Weights of a small transformer language model.
Size: 18 layers, 8 heads of 32 (1 for keys and values), vocabulary 4231.
Architecture: RMSNorm before each block, untied embeddings.
Training: a variant of SOAP for these matrices, 3109 steps.
Each number is 200 + 40 x the weight over its row's rms, rounded and kept within 0 to 999. Layers, rows and columns count from 0. The size before them is the row's rms in percent of the matrix's.

# down: layer 6 MLP down (transposed), 896x256, rms 0.136, rows 439-491, columns 64-127
# up: layer 6 MLP up, 896x256, rms 0.139, rows 440-491, columns 64-127
down439,094,210,197,255,271,223,251,236,173,223,198,188,201,186,162,234,236,136,232,258,209,172,279,233,184,201,184,168,143,182,197,274,225,211,106,252,246,199,201,136,232,241,206,196,288,181,194,106,122,225,145,245,179,134,225,201,213,201,171,245,166,198,264,205,147
up440,103,115,171,185,284,128,230,175,147,258,213,161,175,152,236,188,195,109,233,233,263,219,334,237,217,251,214,265,212,167,206,175,223,262,213,222,161,151,176,130,156,275,200,255,222,99,242,149,173,157,201,151,156,212,168,193,138,199,177,202,171,186,230,170,219
down440,103,219,178,168,131,300,188,215,274,189,245,185,289,111,156,188,230,206,229,221,215,188,151,188,147,184,186,119,127,229,232,237,201,184,181,167,161,263,244,205,224,148,230,143,220,223,197,232,142,265,184,219,172,187,189,207,235,117,219,240,185,134,215,254,259
up441,110,147,166,211,225,228,162,191,242,205,222,229,271,116,225,202,207,237,213,147,272,216,170,170,270,177,263,200,185,179,265,203,136,218,173,124,202,223,221,272,200,249,241,150,188,186,221,231,177,258,260,137,191,234,153,142,205,201,178,182,173,255,220,260,182
down441,107,246,261,201,185,237,205,161,201,251,142,242,128,198,173,137,221,179,176,212,203,180,178,168,190,182,207,212,217,270,144,215,178,238,117,235,205,146,139,174,162,157,169,187,181,258,145,191,179,228,197,208,197,197,179,206,134,185,184,193,211,203,245,173,190
up442,106,308,157,171,197,200,206,196,162,181,235,146,169,206,130,169,159,224,217,190,216,228,188,228,219,211,262,188,217,232,148,183,129,223,289,284,198,193,214,197,230,264,170,249,166,240,228,194,181,124,255,225,230,242,190,152,273,168,248,229,170,189,240,120,164
down442,106,153,226,198,214,251,152,172,280,229,216,222,213,202,195,225,199,181,151,255,218,135,178,176,243,225,91,242,152,239,220,137,212,256,169,205,189,149,210,196,180,181,215,171,172,207,185,174,197,242,183,192,221,133,206,210,184,209,113,244,254,211,162,176,182
up443,099,224,225,154,189,257,215,192,308,198,195,250,235,175,205,189,180,292,198,230,183,190,124,158,246,233,233,238,99,251,233,235,160,167,208,155,198,152,234,122,236,191,257,165,184,200,195,145,194,209,188,194,276,180,179,237,233,180,131,227,222,178,261,200,207
down443,100,104,181,255,149,142,187,190,136,182,244,169,316,141,188,217,160,204,187,159,163,188,176,228,240,172,178,176,176,213,198,191,161,157,176,239,199,236,234,213,211,196,145,175,226,231,191,155,79,173,232,189,206,259,198,255,226,192,253,226,207,185,147,133,186
up444,093,229,161,190,219,205,164,129,255,189,247,228,215,235,177,231,247,226,161,147,238,216,159,191,212,191,237,199,228,165,275,113,271,194,157,241,268,222,195,213,190,175,211,202,250,157,244,241,278,160,244,246,216,253,190,223,184,185,275,224,217,177,247,272,143
down444,098,157,230,165,131,190,190,216,207,209,172,144,206,223,158,247,223,188,234,242,156,168,177,286,150,164,262,158,178,215,103,232,246,226,188,223,193,187,132,256,185,280,234,175,132,168,176,256,197,203,230,168,216,211,181,189,189,209,191,165,223,163,176,192,228
up445,099,180,178,47,169,219,246,248,157,215,214,159,219,170,273,134,195,171,180,208,263,164,186,211,231,204,221,158,245,217,203,267,177,188,202,153,160,135,213,205,162,185,238,217,208,180,214,145,186,225,168,201,181,244,141,169,226,207,238,345,170,189,215,196,254
down445,096,201,186,212,234,225,228,262,177,221,130,198,209,199,196,159,172,269,293,193,191,204,238,157,244,220,225,141,248,258,221,209,170,218,275,161,243,238,218,204,178,217,246,97,223,153,159,217,183,165,135,212,217,178,179,201,147,238,190,217,212,209,209,211,174
up446,096,151,231,188,179,253,217,262,179,196,126,144,132,156,204,208,191,214,204,236,250,210,174,181,220,156,267,257,194,194,163,226,178,228,231,291,155,247,166,227,183,206,209,208,220,177,163,209,307,249,105,189,267,243,254,177,82,235,239,209,231,172,210,232,203
down446,100,200,196,203,180,199,135,249,204,205,153,201,169,175,253,267,210,190,208,240,278,160,176,229,180,184,282,234,211,241,231,102,143,183,149,195,179,221,145,228,212,206,105,108,213,174,245,170,248,248,149,152,212,164,117,186,209,206,196,181,183,206,182,301,187
up447,098,224,185,203,225,268,194,235,213,153,232,204,209,172,88,126,180,213,244,184,190,264,140,152,233,228,239,182,247,171,221,234,156,248,203,172,243,159,206,247,185,161,204,176,111,271,175,281,175,228,123,113,240,178,198,178,204,171,199,223,152,149,131,211,140
down447,094,141,197,237,226,142,171,198,132,200,284,208,199,155,234,172,189,217,179,142,230,212,294,207,135,216,233,163,133,228,251,147,235,183,212,180,302,177,211,182,236,164,264,140,190,236,171,235,198,171,233,239,157,160,244,166,214,226,206,201,202,170,190,205,248
up448,096,270,169,294,205,197,171,228,272,248,225,221,104,186,214,212,182,182,161,197,263,277,118,190,207,180,213,218,171,233,190,184,159,179,187,242,206,156,251,196,174,241,155,169,198,201,187,245,200,143,238,184,215,185,190,113,148,222,200,281,248,226,173,260,222
down448,097,177,189,193,238,182,232,204,178,253,114,172,190,220,238,164,235,220,240,150,228,195,195,159,255,205,170,221,270,200,172,134,260,206,96,165,187,213,240,182,222,205,179,142,252,196,174,181,217,251,161,188,191,147,183,124,156,202,216,193,237,213,268,219,180
up449,104,246,133,184,183,200,233,165,231,247,188,226,196,153,203,155,174,149,214,217,175,220,274,192,209,194,168,239,188,209,163,226,210,198,205,238,182,234,211,287,187,207,266,264,169,202,222,174,190,157,200,160,168,205,140,240,146,161,167,254,194,197,209,255,200
down449,100,219,145,224,226,180,188,192,167,118,283,182,261,248,151,220,179,184,220,217,174,267,178,235,234,137,264,217,116,187,249,208,203,164,172,153,231,113,171,187,173,194,244,205,241,151,237,189,232,221,227,195,153,168,233,251,195,214,207,201,170,243,185,204,227
up450,112,224,238,218,174,170,194,224,249,211,210,113,163,244,222,192,231,229,207,165,234,201,132,213,218,192,221,211,134,212,180,222,241,226,163,250,98,178,178,164,254,305,247,286,166,228,148,211,155,237,140,278,197,220,163,101,232,204,263,225,185,233,185,261,91
down450,099,209,204,191,242,174,284,289,185,300,165,213,201,194,208,167,240,179,171,190,162,173,221,165,211,216,234,179,206,149,222,264,210,156,216,223,180,202,216,201,194,200,157,179,204,254,174,237,217,223,156,134,246,157,121,239,184,147,138,175,191,142,169,231,161
up451,101,199,146,216,217,202,162,157,257,221,159,136,269,190,168,238,104,148,254,190,233,200,227,166,183,262,238,232,101,123,112,192,187,150,218,145,155,283,222,190,238,173,233,162,138,200,154,146,176,266,152,169,213,195,182,242,166,278,169,156,171,168,223,156,156
down451,110,228,123,216,221,260,240,221,237,160,207,188,204,153,199,190,212,250,169,135,219,138,206,119,166,207,205,195,184,210,183,261,228,173,185,159,242,169,189,134,204,153,106,262,224,257,154,194,219,191,205,229,259,211,253,181,226,242,181,216,182,220,214,98,206
up452,103,195,220,244,251,171,166,209,184,183,222,117,295,150,146,156,77,196,182,209,223,170,158,235,242,161,126,160,248,208,185,143,195,181,273,196,267,123,189,166,146,241,160,161,150,176,172,200,238,176,101,198,168,202,140,219,235,205,200,246,188,56,298,154,199
down452,102,218,181,134,164,190,236,170,168,242,179,161,276,304,196,222,135,278,162,210,203,179,194,184,136,169,252,211,187,202,186,238,156,238,224,264,207,155,222,193,220,235,271,182,186,225,174,190,276,241,154,242,182,211,226,185,190,234,236,195,188,112,191,334,185
up453,100,243,184,251,257,197,212,196,205,208,170,139,218,204,124,185,227,222,234,181,94,260,218,147,283,180,229,212,200,200,194,173,187,243,139,165,197,222,196,227,156,271,186,174,213,138,189,256,208,221,191,217,173,204,200,181,151,216,208,219,150,197,210,125,183
down453,097,277,239,238,133,219,211,265,182,211,208,279,196,164,205,186,207,196,147,146,259,207,160,233,179,182,171,227,199,312,196,183,197,168,135,154,210,126,206,232,196,194,212,203,151,167,240,171,193,196,200,200,132,223,196,190,200,183,209,220,265,170,178,123,173
up454,100,193,198,213,150,226,225,176,272,99,171,205,219,178,209,133,224,252,184,231,161,203,275,177,169,266,240,187,220,212,146,146,164,179,250,189,258,120,123,158,255,171,144,83,247,175,158,207,187,218,187,196,193,160,186,171,155,146,229,70,218,179,200,232,264
down454,090,224,137,291,179,163,258,172,243,202,140,162,194,253,252,232,234,210,155,204,234,174,186,219,219,245,191,158,184,230,210,273,296,169,189,190,195,257,210,217,217,65,167,278,213,249,200,203,239,205,206,166,257,196,195,289,165,167,204,229,186,220,189,262,220
up455,105,153,230,201,192,230,217,217,200,148,195,313,240,162,207,181,217,249,236,195,223,233,123,190,135,186,187,205,142,206,176,256,207,219,242,179,256,215,172,220,197,154,213,135,214,196,264,231,228,203,189,282,202,219,151,244,168,238,243,186,189,148,175,172,235
down455,076,225,235,162,232,221,192,242,251,254,177,87,228,222,114,229,252,192,205,209,151,268,195,237,171,228,257,152,242,172,216,239,209,180,144,186,203,208,225,234,231,195,269,228,208,203,217,166,152,162,271,194,183,165,170,170,184,213,191,230,152,172,212,239,213
up456,109,139,270,252,186,234,217,242,200,167,256,251,236,200,198,152,193,213,237,167,174,237,193,197,242,244,215,217,186,194,183,209,237,144,227,235,237,124,212,176,269,158,274,143,236,232,224,169,175,232,177,153,188,180,267,119,246,229,194,192,161,193,249,186,278
down456,098,223,204,199,148,156,191,241,192,221,156,193,262,147,171,175,218,179,189,218,180,194,173,194,139,143,216,232,206,207,196,208,241,219,234,202,242,246,236,200,189,197,158,204,244,186,181,155,170,174,228,176,200,192,185,275,140,250,253,153,224,164,204,195,185
up457,092,245,141,189,220,190,226,224,193,177,231,204,239,188,221,199,111,169,189,96,211,217,198,161,160,203,247,244,177,117,174,171,305,178,214,153,250,185,251,155,248,148,212,185,123,178,121,259,196,241,182,241,239,126,206,172,216,232,139,212,160,223,190,169,230
down457,104,174,288,162,179,257,219,261,215,243,147,168,198,176,209,181,248,181,203,205,88,271,173,169,148,162,200,210,213,215,127,226,212,199,193,185,164,140,210,202,180,204,318,213,239,202,174,175,144,209,238,260,237,267,171,165,207,184,265,176,161,160,151,177,168
up458,101,168,202,240,165,151,236,215,230,175,276,306,214,243,154,192,181,200,215,205,233,204,232,195,217,138,174,180,157,191,203,218,220,187,250,188,200,247,174,303,227,187,128,98,218,258,192,215,221,184,145,201,206,204,179,139,199,167,218,207,199,199,229,253,213
down458,098,231,215,267,243,210,166,180,149,252,117,214,216,200,254,232,188,241,155,240,165,199,247,205,184,193,209,203,155,173,275,265,141,220,199,138,186,203,208,177,231,171,191,247,199,245,259,215,141,184,189,258,196,214,163,242,277,222,214,202,224,242,274,164,241
up459,105,180,221,260,193,173,226,162,164,245,211,138,264,223,291,159,261,236,246,191,251,253,239,238,243,280,198,199,174,247,193,181,223,177,233,199,199,193,191,166,239,220,120,274,114,184,281,245,220,238,129,212,242,167,165,154,249,231,197,182,215,173,134,117,171
down459,102,264,197,191,223,210,230,294,232,209,103,165,143,223,186,202,190,235,140,169,153,239,195,227,243,181,137,214,192,161,204,182,135,199,174,175,238,241,260,203,152,228,116,143,181,144,221,275,233,172,276,194,176,225,140,222,181,178,178,285,142,185,235,240,231
up460,092,221,150,211,193,173,175,134,306,170,228,152,143,218,295,147,212,154,167,208,237,172,202,179,188,282,261,136,155,244,243,206,131,221,194,272,258,194,231,177,212,203,201,193,164,162,166,103,277,157,203,205,213,168,144,220,148,219,156,199,234,182,191,172,313
down460,097,230,245,188,187,161,138,185,226,230,235,203,144,163,205,263,255,198,224,173,158,157,167,205,190,136,215,177,117,204,246,276,205,191,179,235,212,266,157,117,283,210,154,232,211,191,256,153,183,224,274,180,151,205,224,186,172,191,194,191,132,235,208,258,259
up461,101,211,171,226,167,235,272,243,286,221,228,244,195,185,222,203,166,131,224,182,198,192,203,199,277,187,251,197,206,193,228,218,209,180,253,265,90,234,166,210,182,178,224,182,208,177,248,227,199,129,238,251,208,177,229,178,163,229,207,95,200,185,204,192,147
down461,102,267,131,230,144,230,175,249,159,211,189,208,100,244,215,226,140,217,231,248,147,251,230,234,226,185,185,120,220,210,178,166,158,252,247,136,200,240,184,206,236,153,215,257,204,202,127,240,231,198,261,244,219,170,246,147,262,153,150,217,227,197,244,234,205
up462,093,165,169,217,236,151,224,236,199,218,193,229,213,261,178,166,192,243,224,172,186,181,144,201,217,172,171,241,141,232,217,99,207,234,199,249,187,235,173,124,205,290,160,175,279,159,147,227,162,196,171,192,202,218,232,212,192,231,202,91,245,156,156,216,153
down462,098,226,240,158,203,244,255,161,155,185,221,196,245,230,261,243,120,166,231,217,136,199,205,248,195,109,191,188,118,221,205,155,198,229,178,166,220,188,183,219,188,164,157,192,238,205,208,145,209,210,222,207,142,165,161,261,158,262,188,195,241,184,181,266,249
up463,103,201,188,206,226,186,227,210,250,219,279,175,149,125,189,134,195,107,156,169,153,251,167,193,174,269,156,221,139,211,201,157,214,277,178,160,266,259,155,60,245,239,167,270,241,157,177,211,221,263,224,229,213,162,186,287,200,277,127,189,213,202,174,161,217
down463,107,176,209,186,224,193,234,170,94,195,186,215,207,165,201,137,234,246,231,250,241,133,209,233,194,186,183,165,195,153,188,149,165,165,155,222,199,237,129,244,194,164,168,136,171,236,170,246,149,132,248,198,252,242,219,198,183,187,204,279,182,154,188,230,209
up464,094,200,171,218,163,254,169,205,212,181,134,102,139,237,309,238,201,237,163,186,101,110,221,210,287,236,195,170,243,206,179,255,180,255,216,200,227,253,153,247,186,236,220,246,125,195,215,242,204,199,206,233,175,240,194,163,209,189,256,233,225,111,203,200,224
down464,100,175,242,191,165,274,173,160,236,229,170,137,208,169,198,188,186,216,169,206,285,204,146,232,176,285,166,129,213,167,293,156,98,176,117,197,208,172,213,194,264,174,253,214,233,136,224,172,155,144,218,213,219,173,236,228,166,225,203,225,180,159,170,245,249
up465,100,246,255,198,258,219,238,161,196,188,193,171,203,180,206,222,207,205,180,210,263,189,214,154,224,202,153,208,237,205,184,181,254,215,161,205,210,224,180,207,155,245,289,181,233,173,174,192,227,152,148,112,133,159,170,213,191,168,288,167,266,221,246,187,169
down465,096,206,149,232,144,204,226,206,141,187,229,252,137,157,221,160,182,101,117,176,207,195,177,175,90,217,178,238,147,153,164,190,179,132,161,216,215,176,222,240,205,216,208,247,169,240,224,284,228,203,180,292,186,241,259,211,166,206,257,308,173,206,227,246,185
up466,104,210,217,227,214,253,187,229,145,183,178,139,235,240,222,180,205,213,202,169,210,210,169,152,146,195,165,156,126,170,203,201,293,263,165,204,200,189,155,189,201,270,212,215,197,218,209,246,253,255,211,268,206,290,292,220,163,175,192,251,211,187,234,166,238
down466,110,112,175,135,195,128,171,294,242,182,222,239,199,218,161,222,206,203,204,161,195,232,208,263,179,237,239,296,281,251,151,222,136,227,241,275,157,195,223,279,137,185,202,186,203,280,209,154,175,227,226,169,260,219,143,205,188,201,239,172,237,196,251,98,181
up467,097,250,231,190,154,170,161,194,228,227,171,132,186,186,272,124,204,213,213,178,207,263,119,150,234,166,195,195,218,139,191,175,161,262,184,204,180,185,186,229,148,242,212,230,168,289,239,235,223,217,176,114,241,164,164,158,156,213,113,224,205,162,224,229,277
down467,101,210,212,183,232,191,248,176,147,162,169,152,206,214,169,167,267,201,178,208,224,145,227,214,241,202,201,162,230,198,221,226,154,219,175,126,179,222,107,160,152,254,230,214,254,157,218,187,238,256,156,206,140,162,147,255,219,187,173,211,163,219,206,221,159
up468,095,293,201,110,143,179,243,212,185,215,257,219,167,212,171,239,125,238,232,220,215,189,129,150,172,172,161,195,182,116,152,198,245,224,166,268,190,243,191,216,215,228,223,211,196,174,285,203,174,105,192,124,308,185,169,218,231,258,159,151,217,229,208,226,206
down468,100,182,153,172,230,251,175,187,282,96,210,180,128,245,219,209,141,248,181,164,208,217,245,166,198,261,187,126,247,190,226,260,231,174,213,212,125,185,166,179,172,158,161,126,177,246,192,224,200,161,183,209,208,229,240,132,173,112,209,274,203,214,208,162,182
up469,093,227,186,283,212,186,173,211,256,140,126,263,262,221,156,144,221,174,138,153,178,267,153,209,212,210,196,211,211,154,241,252,198,185,209,245,163,163,150,194,199,77,203,171,167,167,232,166,108,177,214,197,179,201,178,181,258,141,108,206,223,186,234,227,263
down469,096,251,201,205,141,190,232,239,178,218,216,166,185,191,160,228,188,192,119,134,175,245,254,239,267,218,224,209,238,215,183,197,171,170,150,195,203,174,219,116,183,203,250,334,270,204,235,184,170,156,219,305,138,212,251,183,252,229,177,173,211,216,232,237,197
up470,106,199,200,155,226,229,216,157,214,217,258,226,221,173,204,209,218,216,202,148,170,136,235,176,259,190,170,239,149,218,164,203,228,143,228,194,156,253,256,151,196,188,160,220,236,194,162,221,240,150,237,124,202,145,216,259,178,148,192,229,147,146,174,204,206
down470,099,153,205,255,138,240,184,269,200,142,188,203,242,241,248,271,218,184,186,198,201,321,215,160,116,238,275,126,162,200,221,275,160,213,117,229,225,275,197,217,207,180,179,178,235,180,219,209,211,211,135,168,251,223,186,229,159,227,243,226,193,179,247,135,193
up471,110,291,216,207,220,213,198,201,194,219,218,164,159,224,119,161,209,208,220,110,153,254,163,215,173,190,268,222,228,169,178,202,208,278,209,124,164,187,154,244,232,175,231,212,173,157,212,205,169,153,164,212,215,229,251,216,189,170,270,192,226,259,217,245,205
down471,102,167,166,200,181,226,181,236,208,202,201,199,233,147,213,251,215,227,128,170,158,186,237,236,168,270,177,207,208,158,193,270,152,120,243,224,202,214,244,172,133,206,142,227,189,272,212,188,193,215,204,170,217,214,237,175,159,144,208,174,198,204,187,125,207
up472,091,182,233,198,132,213,158,172,188,210,197,236,188,169,158,248,196,187,230,264,151,262,170,172,213,171,215,227,155,200,199,213,125,230,239,172,228,237,198,204,144,227,200,176,244,199,221,200,158,230,154,234,154,204,213,166,206,230,215,201,268,184,282,113,151
down472,092,144,238,175,195,181,121,153,223,214,172,263,227,250,254,223,181,170,249,217,226,159,229,152,174,168,242,165,234,175,187,208,256,187,122,163,213,148,179,247,205,184,218,198,240,213,190,222,192,191,186,213,205,296,187,185,224,207,195,225,219,163,159,205,239
up473,095,118,289,140,210,185,210,165,141,226,159,214,203,204,205,217,220,199,211,267,218,194,207,194,188,255,243,141,270,171,283,162,115,175,154,150,175,192,174,169,217,317,220,170,131,249,188,210,260,200,200,196,247,223,172,227,186,149,210,195,196,217,186,195,122
down473,101,162,144,183,226,167,191,153,185,197,191,208,232,171,201,196,172,235,200,188,146,98,205,170,156,208,218,203,176,134,185,166,245,271,133,207,186,235,221,227,277,187,193,234,188,171,135,68,117,217,171,226,218,198,223,180,141,265,101,217,197,218,205,192,156
up474,095,247,149,204,204,179,155,220,213,178,219,213,218,165,214,217,196,151,132,248,156,191,228,228,175,201,176,246,209,204,241,192,135,168,154,198,197,162,190,213,196,142,196,192,212,196,252,160,246,240,213,160,197,252,207,168,234,212,180,246,230,188,209,133,181
down474,105,230,188,248,233,185,161,172,203,245,229,226,244,211,181,246,206,164,305,249,177,184,228,210,223,181,186,233,251,209,155,206,154,144,220,159,270,248,277,213,216,198,209,172,232,143,278,160,162,173,202,210,261,152,245,234,193,241,183,193,164,169,197,149,144
up475,102,212,240,230,202,279,141,200,178,223,287,206,205,223,259,265,215,115,232,196,201,222,182,190,197,198,196,232,226,187,183,225,176,254,202,208,120,162,145,191,138,209,165,204,180,179,189,245,199,182,194,173,186,160,199,178,122,200,287,201,221,164,195,154,189
down475,105,228,160,289,185,143,186,148,172,135,184,194,163,208,248,165,177,185,211,160,201,209,194,195,184,201,215,213,97,193,185,274,188,212,227,167,251,221,197,174,214,119,218,285,199,166,150,255,185,233,223,186,221,196,211,189,181,236,143,191,218,266,198,185,200
up476,110,181,148,197,171,207,226,241,260,171,203,215,243,202,169,164,228,227,175,111,186,226,148,194,217,112,279,154,147,168,201,267,275,143,186,196,218,127,194,243,190,202,242,222,132,222,201,152,202,142,181,193,146,207,197,248,190,169,208,148,199,211,205,236,227
down476,104,216,208,253,176,220,144,113,145,161,213,235,152,147,201,176,152,241,181,213,195,150,185,195,199,251,270,197,147,111,228,224,192,200,160,121,197,153,210,207,195,220,143,225,230,239,145,220,261,157,181,158,223,204,187,177,132,200,204,131,212,184,191,183,126
up477,097,248,190,232,186,212,237,203,226,203,178,223,265,190,211,263,169,223,202,278,242,195,185,150,178,261,208,180,155,248,163,174,165,159,241,184,154,231,248,166,165,198,281,216,150,173,244,210,194,230,176,131,199,199,201,188,208,247,169,182,243,180,170,241,287
down477,102,189,177,214,199,171,194,176,211,161,162,221,175,215,233,179,156,233,200,118,208,193,260,245,274,196,191,144,214,210,204,225,248,202,194,221,174,158,203,205,123,202,204,165,208,191,232,188,202,151,175,250,199,137,131,203,208,155,304,253,221,246,269,210,215
up478,096,178,158,161,243,204,249,261,136,118,115,140,227,173,172,234,237,237,142,174,221,223,142,152,213,162,155,192,128,238,200,207,156,227,193,250,164,222,210,248,115,182,142,229,184,195,228,219,152,181,136,281,228,248,220,134,198,193,171,286,235,184,192,228,284
down478,101,177,199,152,169,179,272,223,224,178,199,220,229,227,165,171,143,157,128,160,181,209,83,271,171,189,175,235,196,214,150,186,172,138,192,217,223,256,172,243,150,204,227,253,242,167,235,216,123,167,180,214,231,214,284,166,177,283,189,297,212,239,207,241,219
up479,099,169,185,251,187,233,192,247,151,151,128,273,197,196,125,184,199,206,226,113,133,150,130,185,255,185,200,195,171,197,199,165,142,220,165,263,231,190,237,240,196,179,200,147,209,174,157,199,234,197,178,185,181,209,194,179,209,236,156,218,233,174,220,169,207
down479,091,169,219,279,244,239,292,208,276,192,219,166,232,250,194,246,179,237,248,245,206,197,208,288,214,221,182,208,116,204,219,201,234,231,182,182,147,88,212,221,200,137,198,179,186,159,220,264,167,169,240,237,175,186,149,178,229,142,194,197,191,206,166,206,240
up480,099,135,190,195,238,168,233,229,186,166,199,102,227,138,227,202,238,186,221,188,220,235,181,261,214,312,159,288,235,190,198,175,229,174,158,117,120,314,154,280,240,179,249,200,199,247,187,255,214,195,142,212,164,228,273,197,174,203,201,156,228,198,140,229,216
down480,101,242,187,151,129,223,173,184,197,248,178,201,103,239,197,129,218,194,238,214,203,236,147,236,192,115,277,158,204,149,194,130,218,197,193,248,229,199,196,207,161,195,229,217,175,175,213,166,179,225,217,136,200,172,171,251,240,244,221,224,145,122,283,246,227
up481,104,195,217,166,178,163,211,218,178,283,210,251,217,237,164,199,131,195,184,271,167,138,252,176,247,268,181,143,217,214,181,236,247,111,219,196,147,133,172,191,224,130,261,274,214,196,282,194,174,222,234,239,200,189,115,179,198,198,204,245,249,223,212,171,153
down481,104,170,203,170,174,182,43,179,169,157,185,169,229,173,262,174,136,168,240,232,204,196,168,187,189,168,201,213,211,168,210,172,221,199,146,181,157,174,262,223,197,192,185,151,178,170,180,132,167,260,226,217,148,189,262,239,140,202,195,238,178,241,220,170,212
up482,096,241,199,235,249,198,231,184,151,155,198,77,190,228,213,226,222,222,225,208,244,277,249,100,146,185,232,194,188,172,256,193,243,215,174,232,232,212,169,202,202,217,254,243,259,180,145,205,237,161,149,188,118,200,288,203,191,166,170,241,170,194,188,204,160
down482,103,254,274,167,298,150,140,167,192,230,227,207,161,172,205,190,219,226,185,192,215,177,223,200,143,171,166,235,177,151,198,160,189,136,199,171,223,218,174,238,186,235,274,176,195,221,162,236,226,173,174,217,241,148,185,203,204,217,187,223,228,223,155,212,199
up483,098,220,201,247,176,164,208,174,248,272,211,175,203,187,173,239,244,228,247,190,156,203,258,188,198,181,130,177,197,204,219,192,231,243,144,188,140,189,132,158,278,156,157,168,141,141,215,188,173,280,204,153,200,194,186,185,179,145,193,211,209,196,274,105,167
down483,103,213,210,251,258,230,201,185,135,182,212,245,201,145,158,192,203,243,241,230,212,164,221,191,151,236,299,202,218,204,181,117,228,244,262,250,278,290,205,198,226,182,238,207,197,159,236,205,276,203,197,243,233,221,231,174,179,282,207,163,219,216,247,225,252
up484,105,221,268,177,216,292,154,143,235,217,170,232,244,169,182,193,119,111,268,157,227,189,185,203,181,133,174,165,135,202,152,165,240,141,202,134,258,149,150,205,169,186,204,124,205,209,167,270,221,214,237,185,177,200,216,234,147,132,252,195,168,254,247,242,141
down484,097,201,186,214,271,176,165,249,154,208,157,226,169,207,219,170,233,215,153,247,205,223,183,180,205,145,145,171,208,172,281,144,216,210,209,151,175,213,193,185,134,263,177,153,242,144,212,155,249,225,223,216,129,259,202,204,256,214,169,217,109,188,196,245,218
up485,094,226,167,218,159,192,221,188,181,209,182,202,228,210,128,220,199,121,210,227,243,280,260,165,172,211,236,207,275,195,172,136,226,180,281,178,218,217,197,223,206,148,204,143,177,229,210,208,175,197,230,233,190,264,280,228,180,244,157,204,240,199,209,198,233
down485,092,182,202,198,221,136,148,192,222,137,145,163,140,172,149,264,227,145,199,192,193,248,257,220,184,200,181,253,133,213,149,215,237,260,221,190,261,185,256,217,221,172,189,247,326,219,158,228,140,193,194,187,183,178,173,241,211,267,207,219,159,198,234,203,186
up486,104,265,155,114,229,176,187,202,207,186,265,235,176,209,154,203,194,237,243,224,256,243,198,217,211,186,196,226,233,147,175,151,131,243,218,159,160,240,201,162,198,150,200,184,117,300,167,197,200,193,255,174,230,224,215,212,126,235,209,246,241,146,181,182,218
down486,101,203,239,234,209,223,251,249,175,167,200,306,278,175,220,212,259,113,198,200,239,289,177,217,165,188,238,219,278,199,188,164,147,196,201,172,222,190,170,183,237,168,221,242,186,175,168,252,243,189,238,250,260,189,100,166,272,170,249,258,194,210,214,213,213
up487,105,264,173,192,234,241,192,159,129,202,158,283,226,150,267,189,158,185,232,188,282,185,239,187,207,151,236,174,136,180,173,210,217,261,213,208,204,249,118,239,242,201,142,188,231,230,206,187,173,193,195,199,141,238,191,233,183,212,155,268,191,175,241,177,193
down487,101,202,217,173,206,239,194,218,143,281,281,226,256,174,200,175,196,208,172,239,271,237,221,240,170,186,217,165,261,200,125,196,129,168,217,245,250,185,164,183,213,240,180,242,228,200,249,173,184,156,205,112,190,134,255,127,168,197,208,181,213,217,217,125,217
up488,106,213,153,204,204,186,239,254,145,171,257,217,211,169,208,234,226,157,200,147,195,205,214,159,209,224,213,181,242,259,146,254,282,179,186,232,188,213,167,211,221,259,270,277,204,183,207,249,176,171,168,169,228,209,174,193,207,197,244,186,215,200,244,189,196
down488,101,197,129,250,206,227,223,155,208,238,183,155,180,182,234,194,95,129,168,151,240,182,215,260,243,265,213,209,148,228,183,227,181,133,205,149,183,204,190,142,252,208,305,233,210,196,205,216,216,120,189,261,206,157,89,165,185,200,176,309,178,169,216,163,300
up489,100,185,228,225,183,248,195,177,231,252,230,239,296,239,244,239,179,226,209,145,145,188,216,154,211,225,185,213,229,90,199,148,216,224,190,181,242,165,210,177,254,224,238,198,280,133,244,221,179,170,228,262,150,247,197,253,132,191,207,245,178,184,242,231,248
down489,104,209,167,216,168,153,243,255,163,197,238,210,248,238,203,188,196,184,140,193,214,164,223,273,189,201,186,295,242,163,209,166,115,196,269,241,181,237,279,190,191,205,213,202,267,144,246,216,239,237,198,169,201,214,231,197,262,214,217,164,250,228,174,185,203
up490,094,223,225,253,168,173,272,123,223,214,210,194,163,166,186,236,207,311,201,145,182,165,215,206,176,222,192,251,147,175,200,149,131,192,171,192,228,188,200,178,239,224,225,162,178,213,180,155,226,170,219,131,292,151,216,128,246,130,154,270,247,225,257,233,216
down490,101,190,217,220,207,157,234,234,177,237,207,258,145,190,246,264,192,172,238,237,145,203,233,193,169,281,185,215,277,180,174,85,179,206,188,165,156,236,199,252,137,207,213,122,201,165,155,261,128,248,169,205,187,277,186,229,186,221,148,209,167,175,166,235,205
up491,103,182,233,169,190,248,200,208,259,162,234,164,199,98,201,262,213,156,214,239,201,170,245,246,209,219,192,188,168,249,246,214,218,229,123,221,197,200,192,260,203,228,234,157,159,173,149,160,162,187,159,209,177,235,165,127,201,176,237,185,219,186,175,90,282
down491,098,297,244,251,197,156,202,216,197,143,212,168,120,181,218,272,128,149,186,222,194,141,205,212,157,232,187,325,152,90,223,202,235,211,176,173,226,197,195,220,250,192,262,202,190,194,203,176,202,132,198,262,253,271,269,229,207,147,198,219,211,255,227,271,143